Weights of a small transformer language model.
Training: a variant of SOAP for these matrices, 360M tokens.
Each number is 500 + 25 x the weight over its row's rms, rounded and kept within 0 to 999. Layers, rows and columns count from 0. Numbers have three digits each. The size before them is the row's rms in percent of the matrix's.

# down: layer 16 MLP down (transposed), 1536x384, rms 0.0837, rows 179-231, columns 256-383
# up: layer 16 MLP up, 1536x384, rms 0.0865, rows 180-231, columns 256-383
down179 098:505514496530506480527574499538542455541495519498472518503520491536523538529498494525529543479534459496505507531484504505480464488448484465482515494476497484512527502472493476473521456541481528509490466485502522509509490516454474493496483502483488497495468533507461497510487474515542497522493496499496501494510505492455513460479466514464526503508467480527469518547527497499484448485467
up180 099:509479506495516509500477494540519540480516517529466518450502474535509485488511509495515506525532442486475511512485518501500522492503524528466476485534482516514489514510510509495542526523476522514525481493505521484511497494521548522485481458537471496477484497483517487481464480476529528536472503496485477480538520498530526502531474520535518492464501501511510461489503531501457515515549
down180 101:536498477489529471531481471502483548504536476481497503523467513521493528523535474499491561506453478508467459501479510474539501501520507497473462490461472454498545519504494463502509461485486459490490524459490495509500453515545536505489464456513476506506572498467480502485534501493495518483490508461520478475491510488535487473462507489523510483554514519469508498504479491470515553518508
up181 101:464520495452543506546519499489493534512471498567511522481527484489503484515494497488506476526485457464524496516504503510454461499496525500508444513464511524497480512500501444481514511549519522496475490478544533471514522510495514510458517498563510500499483535506435512487464487538507472504478508471495491478489477437511548482485522499554506442508497501469510480484475508485480471503487
down181 098:508522508536489478524491472472503513474511494536509501465498460483510491510536500475514490466467475471512436484493478477542545484526487517502503461506483517478474467495512484479484528474515522549484513529528487460530541503507534520474496502531495510500486512500485521498552534541544493485509503528463524532485505483499514463501501492557539529534530564563500497527524512510509514519508
up182 109:514471507461477450513532456499498511504463489469489422477466481467499502523505459524470464513512511489533526530476491498492489502515481509511508518521504501558484479479455503524490529461495498499505517507462444511518501497570525503478452505440509474493505479489476546489485451507503488515496493501458515522443515476543512485483525496471492499512498523506491504476538477526491520491477
down182 105:540485524471519532481506540547495490489531511484499484473518464517522442527417495495477504505509537521549517487469500544515478506511494512498473517481450487517485462468509515487505467462514492529502492481471487482523535481541446505505473503480530529512480492536479552510478462490498490499519514507477477498434465486501493499497501468483530459540501498490522524511517490473464496518510
up183 098:491529517528488487542518514495538500479497542534499485492491524491492484470512526541495518566461485483501509492479458458511490496515460465516502517486457530513497494469506546480512512470489503483496485521502517503451480519527515502493504444491491449518476478523486479516517534490477569488513524456441514509505436512518522512540491462473538487482500511537527462518489513525515477510493
down183 098:492511531509499489518504513479488532557495524515538468505519462480533483507514552547506515512467456477518497493492530500502497442500537508464515513483493526496473522513495521516504476536510547567519513505524485499516500500496514530494502497509534482509474484510556497499531478483497511510475524488530524506502493502487514529484473534501496509491480529481503472483500523508520511499479
up184 095:468493496504503499482502508490485530497453500506497513500526507495483529484520509468496499453520514528548525506491481495474468470503472490507547491468479437465540460506545515520502531471489499534494559545531527551446511498532503495534509476433517507495487463515528503506515491550511539433531491515482478540499495530521503535512507520555469538497518511533514514456487490507526524481530
down184 101:511526467554494515508489473450495485524505474473517456514467506481520463489468463531539477506496506497518476487547501514485464526504481430493483490507503495500480491556511454481509456480501509510497484473484498584509473452488462530525493506493510509533507501479505484530499533462479577481517543488452523490487510492526496475469526534478479503506518480495443492496489525508547482530448
up185 098:517523493538493514509539503482529558501518508489501514520528486521495519489505492517497465445503494470489445532497462504549499500504485473520501487527499529493498518501510502519504476484506491459513519532501520500536511498533548520492501515507503515514534466469523473541511553485470480505515463561469509472496511476505514511483508491481451492475492507466495514439470494492485506491507
down185 098:524527511458500522468507525484528487486492502454526516472512508503492548522523509545522506467476495521519482508515506445517510523508493500478484516479493501538499547548513496501519487505521463466509499521480513502519478526507465500465480507521473509540502464524518540512497464511497506538477531542514504562504475469470523505477487525490513493531485492479460524484503509514502497479490
up186 094:502512510504492518518538480484469482474527490508454509555481499508495511503502517480459488459473509499497482496487470520492494490442550499496466491578495473455546504462487483487489513476471504458515553481486516502528535484520501516549499495465501511545499483531516515515447478488479427487496483451549498508533517475537509531526494506505479490509503517509498513529488463492503505502491
down186 105:534534500491507536496497482509487484491513522492491454517523514463459545501523473532491548476477463489532509511515511475506533491507495482533505467528522509445513535482505498513518473522525541526501491478446486482520496461484470545483525507532516498540513510471532486484474527546497481485541499497491511521510519457468473517469516522497477542510523515505488491520542443510463508487481
up187 097:509531502541507503535502482497454534505504491519486507504489490473490464502492508482501478526471505503549524507461530534517494482530514505471494504491495463518518471489496516507514525508507545563493460472500484459496519511507491474508519504525488485541505521475473477517491539512497493516511516466492537468511504547503479517516485519508466500488523543430464557505548466503506528452514
down187 097:502466506478497527511490509491479539477485474482500492523498511491494479507476510533529533510484480490464500530434464527513548476500514503548525503519508482501447540465485544451497480498526511530493489509446546484489484511513530502498466464508521505486493489454534521518472470539484500439494496532469530512500533468498506525494484473477506454478527478494496474513482509500497488501521
up188 105:515504513525480474495497490483489511530486530471547475457477484478526486471487544475514496501484519529545491509470482542468475479447486494491506504488489553523490480496472559480549541516468500510490453510491542468472561506491560467509504402466531506553483482517506481492452522514521474492464530521525466473478493497508482530513498506492478494494500519519533510478487490485518470489526
down188 097:504517497496509494538509517510495506533505516525484489489503496530509467478518522524511505499516500501473460460465532469481516517491537451529516505510504480450524495480495490483516523487545520504542503515485495505561504493515518487487485535491485491467504468506501549513477508513533493475508509501506502486510484535487494556478491511544492506487509470505529472515480459538541509486514
up189 099:489492466516527527489493524490496486441555523486525480485504519503529495486526490496461486526476527484475535482511520538486526516544495514507453464490477475497505510495484481500541528524507473543477467488503499530490511537533508472504502506521467507493483543510528535548515486504457514496501510510532501513461488494525470452501529493557443537505476458542507486513486524490519514504528
down189 112:527459518494477504496484530502506525474476484459494485495477503413488506452469505501500538478499511491484502526524503492465473506530519532475500491502502534501490491525483504490521444506496487525436518489526479536510474495472550477520490509510507488493520487512508481491505487503540494562476498468539484484462499512505506479498478519482460537522513537517497495527478515455489489516466
up190 104:517521500478449492491509478503504479509451475486469492540505495524494504511534507495542502529495501510511526488502484507506541508515541495498469497492484497495532466503496473458521525562447518541515489514482506488486504485525441517505541490514472525504491474511498492499511499450460494509502521540484477481501507496514465560509492500575493533518504490535481493504513529502464485499477
down190 099:494473530504500539461521482442454491503544528495493491495517517569468512511516498541532497527522471508537546530512467523530495527516536510436485497521491494557518483503495500511525478484473512476540521500514454491489483518448503534522461542497464524502496443477506520472516491511547471490541558518492503480515487464485528509486480482496486494493519453488492510501511522485485535503516
up191 091:528512498486517500453476498489478512514503524535519484523504501496452504492479531498511532510466533540493478539531492488490477454533478509515475485503471455463495518518525500529513461477530469488482539514522504525435506494510493537480455506508493495491520504510498485467531545524476507459451499539523517542523494485493515448479504515487494527503512498448541528522484536486523479474535
down191 098:512553552537477505485537499495464539522563533512533499560490533493477511496499518477469488518475501497450487513479507533525471527489516494450483487476483513530474540508492499459509476539492535507490523487478458528490505506492496465488516565489484513466538498517518500499493485530528516472565463503453444525501512511484538484521478515479538493543490497504493447522513514504497575486495
up192 103:500543454484520527487503487445492474523482498527484489487483524489495489449490522508510476443495526526507472484505531511489529508518483494500478516514471495468510507498496499488481485515469503520529516464500504502565506491483472494519487498530463538516485515536494509474545456529486535476498520466516495516517478489509461495498478466491460491489477547548461477517514519489524509591475
down192 103:486498528550482514493490481505453485482504478511512494480490507478505495519524504488500481494506485500545482511459484533549508547514510477527491542469474550449511456523467482491493487497505463523524514504487495481464450481516514506486479481520492503513498483512493543460482489484483507539477477512521497503518547498508504589468485506497465572493498455495522487503497495475521519498455
up193 096:475512485478503552505481475480490481473468554478501492514534490507501524483557456520525501512474532487461514471531519494512486520482486483524537467531513498514539489488504508493525520512481466542460518518471488515511515492501487502517509511479538551502499504504506488472467488502504507506500510507517469517508468463493516533519489508479538514526497531533507508492504504495459494480484
down193 098:516502522492471513522489507507490494499496536503490467470507480453525507481457544512557488504493481507486451455547477525497485483500526509495492504482471544500507473519474495456516495481501476457526518521551504488464504451482487493490538509511493498531527484507448489497495513519527500482479528513523514480470501552557492499508527534460472480510495482497457511540513490538471516471542
up194 101:515498513502488473512487501554524535473499520470499479537527513518519539492546479496489492498492484512483486477454487535507491519482530527534490501469450484503495565529503490501531522517543519523490535517499519533488531523478505464538501465465484486490502490512493531479462460510513549519531468515517467484482513526499530532538526490492492480468523523537470531487493510505494510496530
down194 104:530505505485522497509494503502570471493491494489498482489507461532479490473478491501494516467509481484485523518509548504480503524482531485483564489465479498533444518514492492474492543535529520496508490509549508479518489504523480506487482490502518536511471501500550530502502514496522505508501509480484511472532445495465517489485515510495520517545495513482517498539529509474487492514450
up195 100:483479497487531466497492481492531507489484538524540524470528514473504493470533488520494480464520482520495505517490456507513510488468448555520481434517534494515461478501521518528475500499519496514508479498519507508511478531507477501529489507533473492530504531455510492539486527479454489494474494522526522504515477482530529542540480510519499514468495506480496492510505504482522468536483
down195 102:504470469508482463509510505520467491527474556508488515483529485502533497472474519519488529518512522501520499504530497498532513469506446552468519513508505440548489501515465505460489498498511503535483504491515490481506524497501514487527506462513519568483474469474508529561508527483516503515476507498526412522523492529470478486480486489500489489537485553533537538506518495474520501462476
up196 098:508503481481520521470486499529465482465500471452579475501487504496461482489508506500486507513510473494486516502530513524476477488533491510499540539535531510504484445484446529507497480513488489523514524510488464488495526449494497503558485481467488525493462523486532475470520490492494508516528517491497486515509529511529465515576509450503479512488475493444495431486501519513532492514511
down196 096:512499491513465532476464521448475549518461529503435454528508478535519507508514547518498541543520512549462496466544456449537489522489497516482500498522508532521536541490489500496511499466472488506464498485519517531486504465459531483522509462506432502492484552481531443509453508500513529503506507495496445460482498504504501516493491505525508529519478522543552485501502485509533486498513
up197 103:514449510527482475476488502522501494478481499478472495475459504508515488497505540500480460512497496542538495492510514526504466488517507468493493512503525524483452475523533512506528526552477463547551490457543463482495481483498528485487483510493457449522516566497508459481524482567491513525483469541479470554504480514507458521487499476488487511491495468463515511493485499517501499527505
down197 094:505505531506510463450564492526494462497471483524496528551506491509493512486474533550471532470473472538504552505500458546506453533549509474514527514497535462517492502476521526483510477515503534473455461475455511476514522488509476511485477479505494470473467492478499476528474514486481478435477482509469500483473439468495499522481486531510504496513534469557525470536474474477510508516489
up198 104:500511490466537503480495516523472531505527462512504519535503493517497512505522511491511509482476523497444508557483507508484484511471495535558471497504523469467496515503538537510529487497487545532457466487492500505487454514517548500514531426503514490450508510505500520510499481490520523488519483528492513514501527519495515512482520506498488554465502466498531532500512496497521532519495
down198 106:527484475520496475530494508479515502508530512550471480518520509525501501516440495503493527512481515495493481486468502510469483504474490475484515516488498560487484508505456494504480470572454486503468503483458474480490476500474522512463502442498481513490497469497530481513474468524475507468461530458483522475456484477516512499498503507501499517533534496582489488525524501483516500514481
up199 098:461515498447508492507454531513500533494482519529501511491475471471520469520505483527497486529511476512447541510484496496487509487476467509501536467503533506527543510527481521451477500478512516496495497481522473499507493547487520522521514440508511516517519505469488512458518469488497478520462498481473506510490532518490467473470548464509522515505495525512509494466470451474479514497502
down199 102:452518502517477513517515540478515528515523509532564501538497462514493506490487484503546541545503512469500489508501488480504497480533540490452535493487497504525524488516480491507495491495498508500531504494503527527479459458506453485481515473526516501493494498527497466520512483520534480520473455481508547525432537539513522498468502520477491446512513511424501477497512456532480445477489
up200 101:487503539511471525551497535485505500543470449522502475543481509523536457493499513521507504503500520518515537487504515493521518571523513510474526482516536502516525470480511513530510525513473504489494512480509520508450519464501549522544501514487528487485509479459454487524494502517540502502496505498497507526477459495531496533514517502482449471497515517480508480482500501470523477539493
down200 102:452473495502495497569473526511509547545473530483498480490510480447488483457483474503495525488502467498503583494484495515517451517520472482483464494540495491485537470503509478501516504523439559493478498473514475502531522484456480476493508504508477465504522451493478454504508437502484510483523450505574473453507532555486482495486487515498459462512482479468558485519481473515543464448515
up201 098:527529558506477471525515525495505496488533467496477500515475527543498537497511490530515530492518535511520511509508505472501479509486495498465516544469488512544501495518509538503466481489543505509490473478451483529503490515489517450530538526511522479557531506505526497485506506500462482473463516532486496509474485538530484519522491522530459474464516541517527507488444492479497510473547
down201 104:557506500525515541527521441531496501483517497548509487518546504509497488550492500465522554506531486474497491499458480501529530492508500508484490504496496533515514551507503517469508468543504484539497490474508517496520525480530504528470471477520489493486563478520531454467533510531493518488459451461475482534469518498483512493483513559500491481526489499498498469514511499516486479475493
up202 100:475527497513470546543479499509501524539450482457487523527510457527462555510543462496497493507487536424478447499483483484498544499480503499500519511477471479523508509486558518533496501456498513491487523518506490506486523516496468482496494475490481522500555510471495492507513504488487512498511552472501497511515472508514504486529484470511528487504523443491506497541544489495491498496490
down202 104:512502510490482517479524498520482501473505471462485518479487488482550573521473516526481498489500496453491492500519520462480524527477523495468471502478503520545462476484540536488538521480507513509499503511487490491499422463506478525517546469489511465532491482488468512508459496484540448472486468467535500505544507501520502510508490491518531491506485506470511534454510471511512495527551
up203 097:459525530502491495467497502495498524485549512502527495460496479509509536509476526497566492471505509513530471500506493485483454505535533484528462467519488500507485471485484467467487509534510504465511489499503488521531494507500461497499494450517516495500512485463556493513501508517440477501488496509541532464501518448506517490504488503475532488547494480500513557467539481482464525488464
down203 091:481497502498471500466479490543511519497539481516486495502521526485475484446506486498506511559534520498530529509506480502511530522545537525466536548513472475514504475520515508486513526476501534516467484515505511497499479475492470473536544502511505485498514478537483475473458495529522483482518525508490470498496508560474508504521499485479464495442501455528469468532468498499485517537534
up204 090:522525461442499517507479466486457526501495441499491531475504496503487460496498474507527475540476493481503468497497477492522453476494487527500479488527503505472481472521544535458509490509512518510466505529464501484491511465459471497528518506511507531492463489507531509507472517502499518506473498501508541494487507523506496540470472482516490503530511517461496482522515475508436507482494
down204 088:495522511466531475473523500554519513501474540492505459514495497452496509537527524533470530444490518514492551484517516534462503510449490493495498521480493534550543533531503499490512513524486540483488487443552532468477490481518482526465502471526504490560554496513494521497526493479536486508529513514483456493461517480517494465505475485483492560500544535511470493491492488521478480520481
up205 096:471497441465460506468546500483515524454484523501475482472483479512477458490529471539512473492479520468486524541473499521508514524500543533554505462517461506465491467452490474468509515553478510512510468494498436485467499531506536496522490457492482471447520518484408534522503471488506525489555514461496527512442504464533484470550501521534499535492491479481488479489513511494495509517486
down205 097:550507512504485495499480470509482485525511492490516529467505507515472475509499504481500498524483476562528536503519494488540439483483473493518563491486459519528539528510486523470469484535461495492515503471505507512502543510458525520533503501511506503552487485514515530488505519486536540520514463526499524464509504539490544557504485451470481478512487507471515520497484489482495541526532
up206 095:510477491504502505470508444554471507488490515511505501526503512510433504472495516488515475499475512495475488531485522540503483528540521533489504502492469501450486486503492507509496550483506525485512498504494530453534490492475509491566515522513484463503507520522493534499511465505483534503527485489497507525547509494473530519471559500511518517517472517519455485520469484485467452542501
down206 101:494499513491526516522502535485519517503480524470490498530530506427515529505508474503445456489505548480524501504553501467514491518475475501524506510525518512558492479464519486462507486514468526512456504532496489509517493475479481530514469498529466506528555459479476457477499507497535490463464527434501482505504516497524511512540492520513515554481530553488512542505508518491536528536462
up207 104:525538513492458529482564455481515494503509500488521516444459459484497479502492483478459457563480493511483493505513514500499483452524536510530494498517494465526502506504462482533531538509483518513519524480532439502501459511453544474494503456505512525518511545530481520513483483536511497505498451521465512503518537533525464501517498494503483464449494474461518508495454531533503511491479
down207 096:530483496540476467512489524479529492472518483533462500485471481463506519490504477509502529515506479517542452512513498502499499495565514477477514512491487543576525507456527474474485532576481515534481524466471474505503486470523492487483518505494519486556529483474482525519493524506528507474509506469487484502539471445472526514537497538445541542486545458514499492492476507502516516495475
up208 108:480512516474553515527513511520566519546516463456494492490461472443494503519476579497500510504508467528482501504496489449522468505526514477432487543502441470522464524507531506503487473482511512519504538516544494513467528504509491449513489560501502486482475542474436485472538511539481421493519506500482522509518462517524488495459519460493480471471464461513529507469488496479505486538532
down208 107:482474473516484508506492488507428501416461529514521544520548562502512506477526451508494479480539531486527484523508464517496527482492467497526514476528545510507492506489486505515482527526503521474514470502471509487539468474475492521491523472482468525492540464549570495460523485470504545484476529504495488483494512487488523537523487512510513533520475560472505514515503513525477523491495
up209 098:504495492524557474477510522543512542528500476458463491506488475455526465495524526477494506540489525489465513511497453459481448484516567518496485521458504519499515471488494491517467544482502498442528509509500544495544470495474470508503520516466493508501500517473501481534497533488487488489493473452481482520474501508487514536486484503527531538520510510478507517491475513502463489495476
down209 099:511510491490519506522490488499517488459506502505504534492517526484495503572478461523511519495493510465479493456512508536485447464482490552493490505498496517486461492471507534496473480516464526441522515490517491469489523511504484515502430490475509513512481525457466497475447471496470468489514510499465534478478520494492527452483514460501455533485510495479528505496484494483512530521519
up210 116:436506467443499479514521435450488536483526537473495491487510479494498479464444520458494448513482498518451484470459496523518472495458506552491491533497507476503483470489480501495521491495462506482502475505500450482499481510477540513504532510498489530486490476510511497534516426498531492518501518517501502483521482474484523506536480519499491507548457462487514494523512519511497496511545
down210 095:499526491481518499504520534440466487458492510498504523549506454482504526500472482502453502536501524502521489520501488520515514495482532483503504516473516539475497518465484554488442455482497485511468501478486437516546491505500477494530471490515496479497452534480502462500506514496491524510485527509468490464479519492504530511518495522502476516502514502507459464451503484517507527520496
up211 104:488513477519535487511497534483522505495469515510521496520505472476507527470505494483525498488506493501480524513456503477518491513499530506510484463507491523517466497519483496481481541478469484567497547526512541488492489525467471482469508474486510499504509463489519554525540504513475532491497508514496526465521520503512490549502491537518534497496512514477531482445459553450525494482578
down211 104:543507499532544497481531484468490457545524524537547474499482465463533495476475533475452500471471506523512514482513517491517443507476526523492474507505502466497465468514466515487505472501494555472466472502497494494464527525511535483500544507507454526496488511509543513509475476517496486495474509491455515522505478535475476528540465500489525490471486496484534532492471513456472487457492
up212 106:441515495516518484548562526509519474525501464510516532504482465476533507485477486514460493482504519487506482451537485554489465503510494512434526482490519489512530499494512491484482515502506514552508498488494529505487472535500503511535509504496496504525501490510528459528485473474497478528498524484491493490496525559488543476499495494479510494492504533526547527493541532509460523489533
down212 107:488514517516532520495483525467504481512492513529467505476508466479555488496478463488459491485489517529500527504466482546444536535505520526506518529494510514490519483474521502503474548528495517492505454453550483528497490449537463501527460474430525507499533492459495560462516471495481461544527482513512489479530480517505437489465527528479519524504501511511510516519539507494533519497512
up213 100:484487488521510492483441476519531502468469504458496475520527509522476514478527487523498453471518474510540484482505490491521505455498459511491436505458558468473517499543490518508467478459506526512504481544479494517513496502490512567496464527479490457541509520492484507488450496483519514477521529514525510486488460511500491534474541503442503455485495477492538495449497513457482552443491
down213 109:491495513501515473480454494509522490506462520507503464458495452525469524480492475447523479472495474457481488495491498521493527477513467495516557496503485499521545515528495509500500476516496495549486473547514468534481486510488513576491546507524497517503502531519519474504459519505528485482477524538473471510523523536505553495552461477493483508477505488456498473551489474497543562460539
up214 102:459529530525490485463448489509496485537475478460491508474528510459510513480500443479550512489474497469526501509518497508496517495543486491501505489510486498484480519491489470493489497442496501489498512499533495527510501491504514448496525487522494518452534512470481497477530491516510565519502474475472501511463465546515498538545514449483475466505525512489485553498526496512507509541530
down214 100:506481533471524499519521508531524508485532494472494468484446507481524473468518483553456517431520503465513460519519514493506422502518506500475483538468547497519488450479533528494481482485482511506485495520517574501494466480485536504539527513475448521500493450487500551541516450510530512506497463491539494557511489482481512542467499537498544497521512490508500512519472531493506568479486
up215 095:485538518501522492511490506486550481532473518465476524513503497558498489477550501476538461442534539538512516480541488520484476551491536483501539526529523490508476488485505500472503504496518485480567482456525509502455502550507508545470433517520502486495501473473472519481503492494474494493505508519513515501523449513504446513481509511507492514535506518485519498481542504482516481479496
down215 109:531501518461527487515531440550493476531479491512491483567522513489525468504479527525542500471517479505489478489486487512507502469539498491488512495439488507529521509515524501526472477514536548515515533521465499478481515465496486505516536448500491523527506495520483493501495514498501500529543534465527520551535492544528499490495506527471522512503502456454473503488480496512516502511512
up216 102:516531513470489583524520527475546503513544508478503498514516511503530500461459553512504490470499504535515491509501500526474463462538517528561516473482526516514508543511519524514488529510510529535493510537515521525490484486522524464479474493467512501448468491485538517481525502522509564518509469528541530497534476520472493471513469508487497493523545533529563477532508482494520482476501
down216 107:468506517509490513499516506505465506534486481500514540485496519450479506496487508522540522496498495482532487510513456483525495519477418558513510509544558492512494453515450513543532482494468499499518511492518509505503463509508503483482518481523503513537478472485457547481559500484509477479520499502512445480481502508510459433518476515509553524481524455502523457520459546504475512496530
up217 095:506438530496490511503512510539453520540523490503517486486514505500479500512503471523513489519534563494493514482463461520503499518498519494532500480513520482501514494541498512486492498509474447536553541505490478504462501465503458455466560501500478555477500476498525503475501492469485475460545472461491498491501469491501502488478486484507490499495498512521546453531508531455523497501479
down217 099:498508514520501484503487546470498555497500488494500502507528491502485501469460475508480535452501511506450486492511541520494475491518487486457556525507517526485510490540505485533462522473521476466514499520461490525491461499482473508510488492479536499498473482513522550496500504508512495498549517476487528520529502518450548505522534492454471493512506536486461504489514545508527522487510
up218 104:500473498511483473506555520491489494541497488459536459521479531526515474498504460479498517488530503499491496499446548498502498514513482530480504547464513489462493499511518497505498497489498500485504547473526480489487540558485521498465522467523489490469526522547495536459531483473503493510489513463497516535505527515513498532520455457532537507495510471506486513467511469493473497510461
down218 104:530498524466467491498526524500499490478454491481501504483473505470496479496498516561485522505540504496508459544508545510486524579535514493518504530502497481458533506506527489491523491501504501545508484518465503445521494511502476491477477509521499496463503495510503471517484524508473538499541492476495521454460475494478542510454465486532500521507513501512472464523484544516510477499488
up219 100:488523492491515521486497508468481478477509533472511514515479494478476509487470492497541513510508473510458537527497527545477504496564477500522446507452455491488488506511506522493504521515533524511480522468509529480516492549482499445492514508540451497473518482520473489536485434509494495505498485535472517498562506457465517539505480515515429512529492498516500525489457456526510547477512
down219 108:535507528472491495513460456495549503505512490485511478467536522497488517534533512504479498503551516499505506527515456492548498459495480469521513485498483521530533535543501499471477483480479489538444487459488517492513503518485511492467499516511509514492506447539498486546497520536515501463510478519468437509462522496492459509466500542492525493533492516499499458502498525523464539562491
up220 100:496489496475466501489485487466496529524484489528486512469463523517497490464491528478487503539500543480506502460530512491512513496554475538494501483510519461460495505535535500480465531500538500478499436500515528481486462516473496466453480505456496498482505506459517529466481482528456515489527483552497533496519527488472512501529469494493574481504457459454462466511511501477477462485485
down220 094:552489526531443497523490528503507513495496499503498492510515524484551496505534475505494542506533489490520452558502521527497519503495519484493516541521498531532498559453466466489537500502504510522469545529490495525544495467549485529489525531495527489507505466508517486466469545512561500507480493461494481474485539493513477496462525497512524527521528520491528488554467502538492516518479
up221 101:532486523465546489488532470511509457492502507510513506466475542422489527493547513465469522532538525521458462511496503500462524500476543485491485489499512485519545514492508496532504534518453508514529508537482527541485512490499479495497498528508486512557498538488456511491467532496506511508528526518506493527484508511533507511495536499494545524535514477520514511487553516467494476532503
down221 104:517491530494522496534496514517540521508491487468524505501503526511522506506498486484520469452519484494501514507501518490532517454491502514533505486553531473490509560499513491435535466493520504488511485512484502517490480536493496555493484508492453486519476538512519494450528533533479504480489480483524515510485464515515561535490523505495517510533481459507505529476517526481520524522501
up222 095:499485482520487488463517488508483541485489489490499520481471501501514489501520451473461510530529481535502505505484499543497522515515516477457472497442524503529455501492508558535532501501487462512478541523458524468511504479499479436507498497497472532506508510530504528521475502465519475496542508529459510489485511466502540519537530500528472494481469406527508476513521491484475508483503
down222 097:456470519518479465507486481496491483477526536446499528498509463471479486506490489478520504528500496493487497499489471489515535473498528492543470489528505477496521542473511484509466547503470511479501538513528469492527530469500531504535544556513554527520489451494459444497529526515483474496470508499533498524517522494526487516485508518483455504495511567480491483505477519484486511500494
up223 098:488513487496533500530542564454499511486506427509520460492530548486449519484548499511491495482501512508563523461501504529531520459528535479490496472513509480453505481497484533529471531520527488481515489513554478507470499497516519476557503505482510495499493518454490482474476483528494461494525475552489525466535490532518502495519456500527472474501482447510524521472523503526521478525536
down223 104:481498537479515477525472498532512500486473497452497468478524467493489502509493520524471512471519546545517538501466491444489499545509512486499560505510513518472508504536472502479491488515459455466468525503487500477538455478502503505538478540497526465491527457489530469473513536476479468514514462524505469492490529481509487491471515473516486479501485478524513501499490508500562538470526
up224 138:494485487529478489499476479491506514482547511494476539496463524544503468503563511458501474496443516491470532494518500512510494498497460513466472459504513497512511462505467494492495506499467457458539524455449509495492505529520532497485523518541498513501523543473439485530499463515514513488519486521465510500486501470519513484500523454466487487493498519534519502502438540522517489499543
down224 111:524480501528491500472500513454482499489491511488520502498477525528456566519527509507476487506511476510544515510491503525480490537547440440469511536504508522514488489510502481475488493516519509521498485473469516508512492514521511501517482510490478499514479542482458539547538484497499539488578478521461487489443484440533504474459516478506461519464492507494522496481441543499530493498482
up225 105:520491498508473506465476491495499548460514477485508494466555488516485525506458481447532499503514519505487511474477507492461481518521485500518526483478499487477555497483528509506525458519467538463487499467484483504470494509490537494530475495525519555536478498498467524544494483506495539481467531505468454504511461495518491527491530532504506481529475466531485544534516480513525477467470
down225 106:530502495541505467546496532484506471498478526458488508500468479498505528489563488473505558498544499536496561516469470487505494501494470499476555467515495512469500492522495529493486521470438494464494536463503491455461493470466500477500494512523516479496501537534530524501499549507486521515483543519451517540503514500508491569490491481482456517488482544520489517508512483451505542493531
up226 099:514524497557510465470485472457495498485491454514492497464487503540493472463481411480515487474478488511517508529539467525478474523474467518488507539497511497477513477482492508492558507510494487508528514490498455539507525501508491528495506492464471455448508521525466482460480477509485464519496501498460466480490497505455469498488468495483484506468477474545525476510520500486503519523500
down226 099:487577442534497524553525487482515521530515508546528516487509491556514516479533495481507478502503466493487494523489519486477520512471525491486468491507481497481468495491538512527498469505490470482468527487567488515503475474485509508439525512466466483541481444547512459531488480507483496494501506465504490498549506522498485478493470497509503466538485486492498473536511483486486490482509
up227 112:535494514460490518491517490494450570549503520535494516507453519519485448439527521475501512477524522483507530496562446510466479469498489531528475546479447480440478468527510532497502471520493503472515471470497466539500498483498544502487487468521529463493513488476496512521498508500492498551516520518486490488539461491490538486511535462476526518516504466455508505499548488490481512489501
down227 120:461499485481485552494500480487510503525513509489503484469501496467494529507497494539492479542438564518489524486494547484483515513540481520565481490482488482501500450507506489491521488488512487487526500466491503551495552478492469526493513470475504430491502513520502503525467500474542505549475526490512510499539469507484466509520522469501487492492514472485506540514472483501482511517510
up228 104:540468503513451500482490494474535500478537492498465496525508543476466515503518436501465486463480509520485452488567533528488523464427495493468503559499466523511494521547542487461477540528543512486521496526509479514557532519489491515503506490502489452509493502495536514498524496543504526476522473512478477507532455506500498532526531505468484474486489492507511496509488494494468493577541
down228 106:497488486537431507494491536484511497511503491557514511502503508494505462535457498490457498526505534489519511506545515491489515542484537532511495511522479471498532456507470498477491470491515494499506481516496507511518451544508474536474488491475503511516458509542484484499521505482540490540455484554534475495496524475522502530488496494529527460495459448489529527509480514472516524489515
up229 093:506503520509512470478482519489463509475480498525506450535492520487501505494473495472519499561487550471553478457511525483522520514448459503489478450508493477472516482545557476504510465445502539527479533519477505493509549479519506514478494524515520545535458509449464512548485461525523512444488503429481489489530485519507525536483511492487482503513451541478472494516501496518477479449527
down229 100:463471516484533461542486498525506515516494506532540540495508519498510455560522484485501508495493495532465511512502520500471443500528495517472525486511475562503471522444470494510545520489539510534496506517449504499463489524502484537506519486530452480471525497536505494489499531491515467529524511515489532500497499492482464502496476489499487529515507444490545485513522507474490561511475
up230 097:499532471478510513540488547494517480467515496471538511482485529525464508521470456515534475519537487499478483504517496485491485480484496516501487488535453498544499472546540540517529493489554452510560511518490514524511495503515498515476517553536489520516478495539521483529470504492491557524486496507501556493544498534512510524520520475490494492485518529528505498448533472550478473502504
down230 103:492454507515512484483476540512534528543509453513496504541515488449475503485476474504526528513520502504492525486520505522489510506506496517479545476512500514493515508540487526497489536481480492500524469488452513506488523489509510485495496520521535532518551505511458504507460488534551499524475515528551515485501552492484521492506505449472538531529484482518538480494480519490472552517467
up231 103:464483454514485485496538489449520508480505547510499450503478517488496525489544499507510456506483479521488521485485471488491478503536504519510514478517500512494469490479480526523452507464502424461521492514521494532478494512517456530482515497483506496526553469488516545538531476543444494500537474479534452498513488514523467533486475487510528505469525475473483473496500527481515468493476
down231 102:555499562469530488517497495510503475494488514501516521549492435488437536517523537471538524456480471503514500502490504459492498531471455517466499544512467524523502510490476492512488471500503524499522518461555507491466520472522501469503523509508524536542474497474516503526482535511497535508481472447510514483531474489464471466484457487498484512527485551522494519500509567531517530502516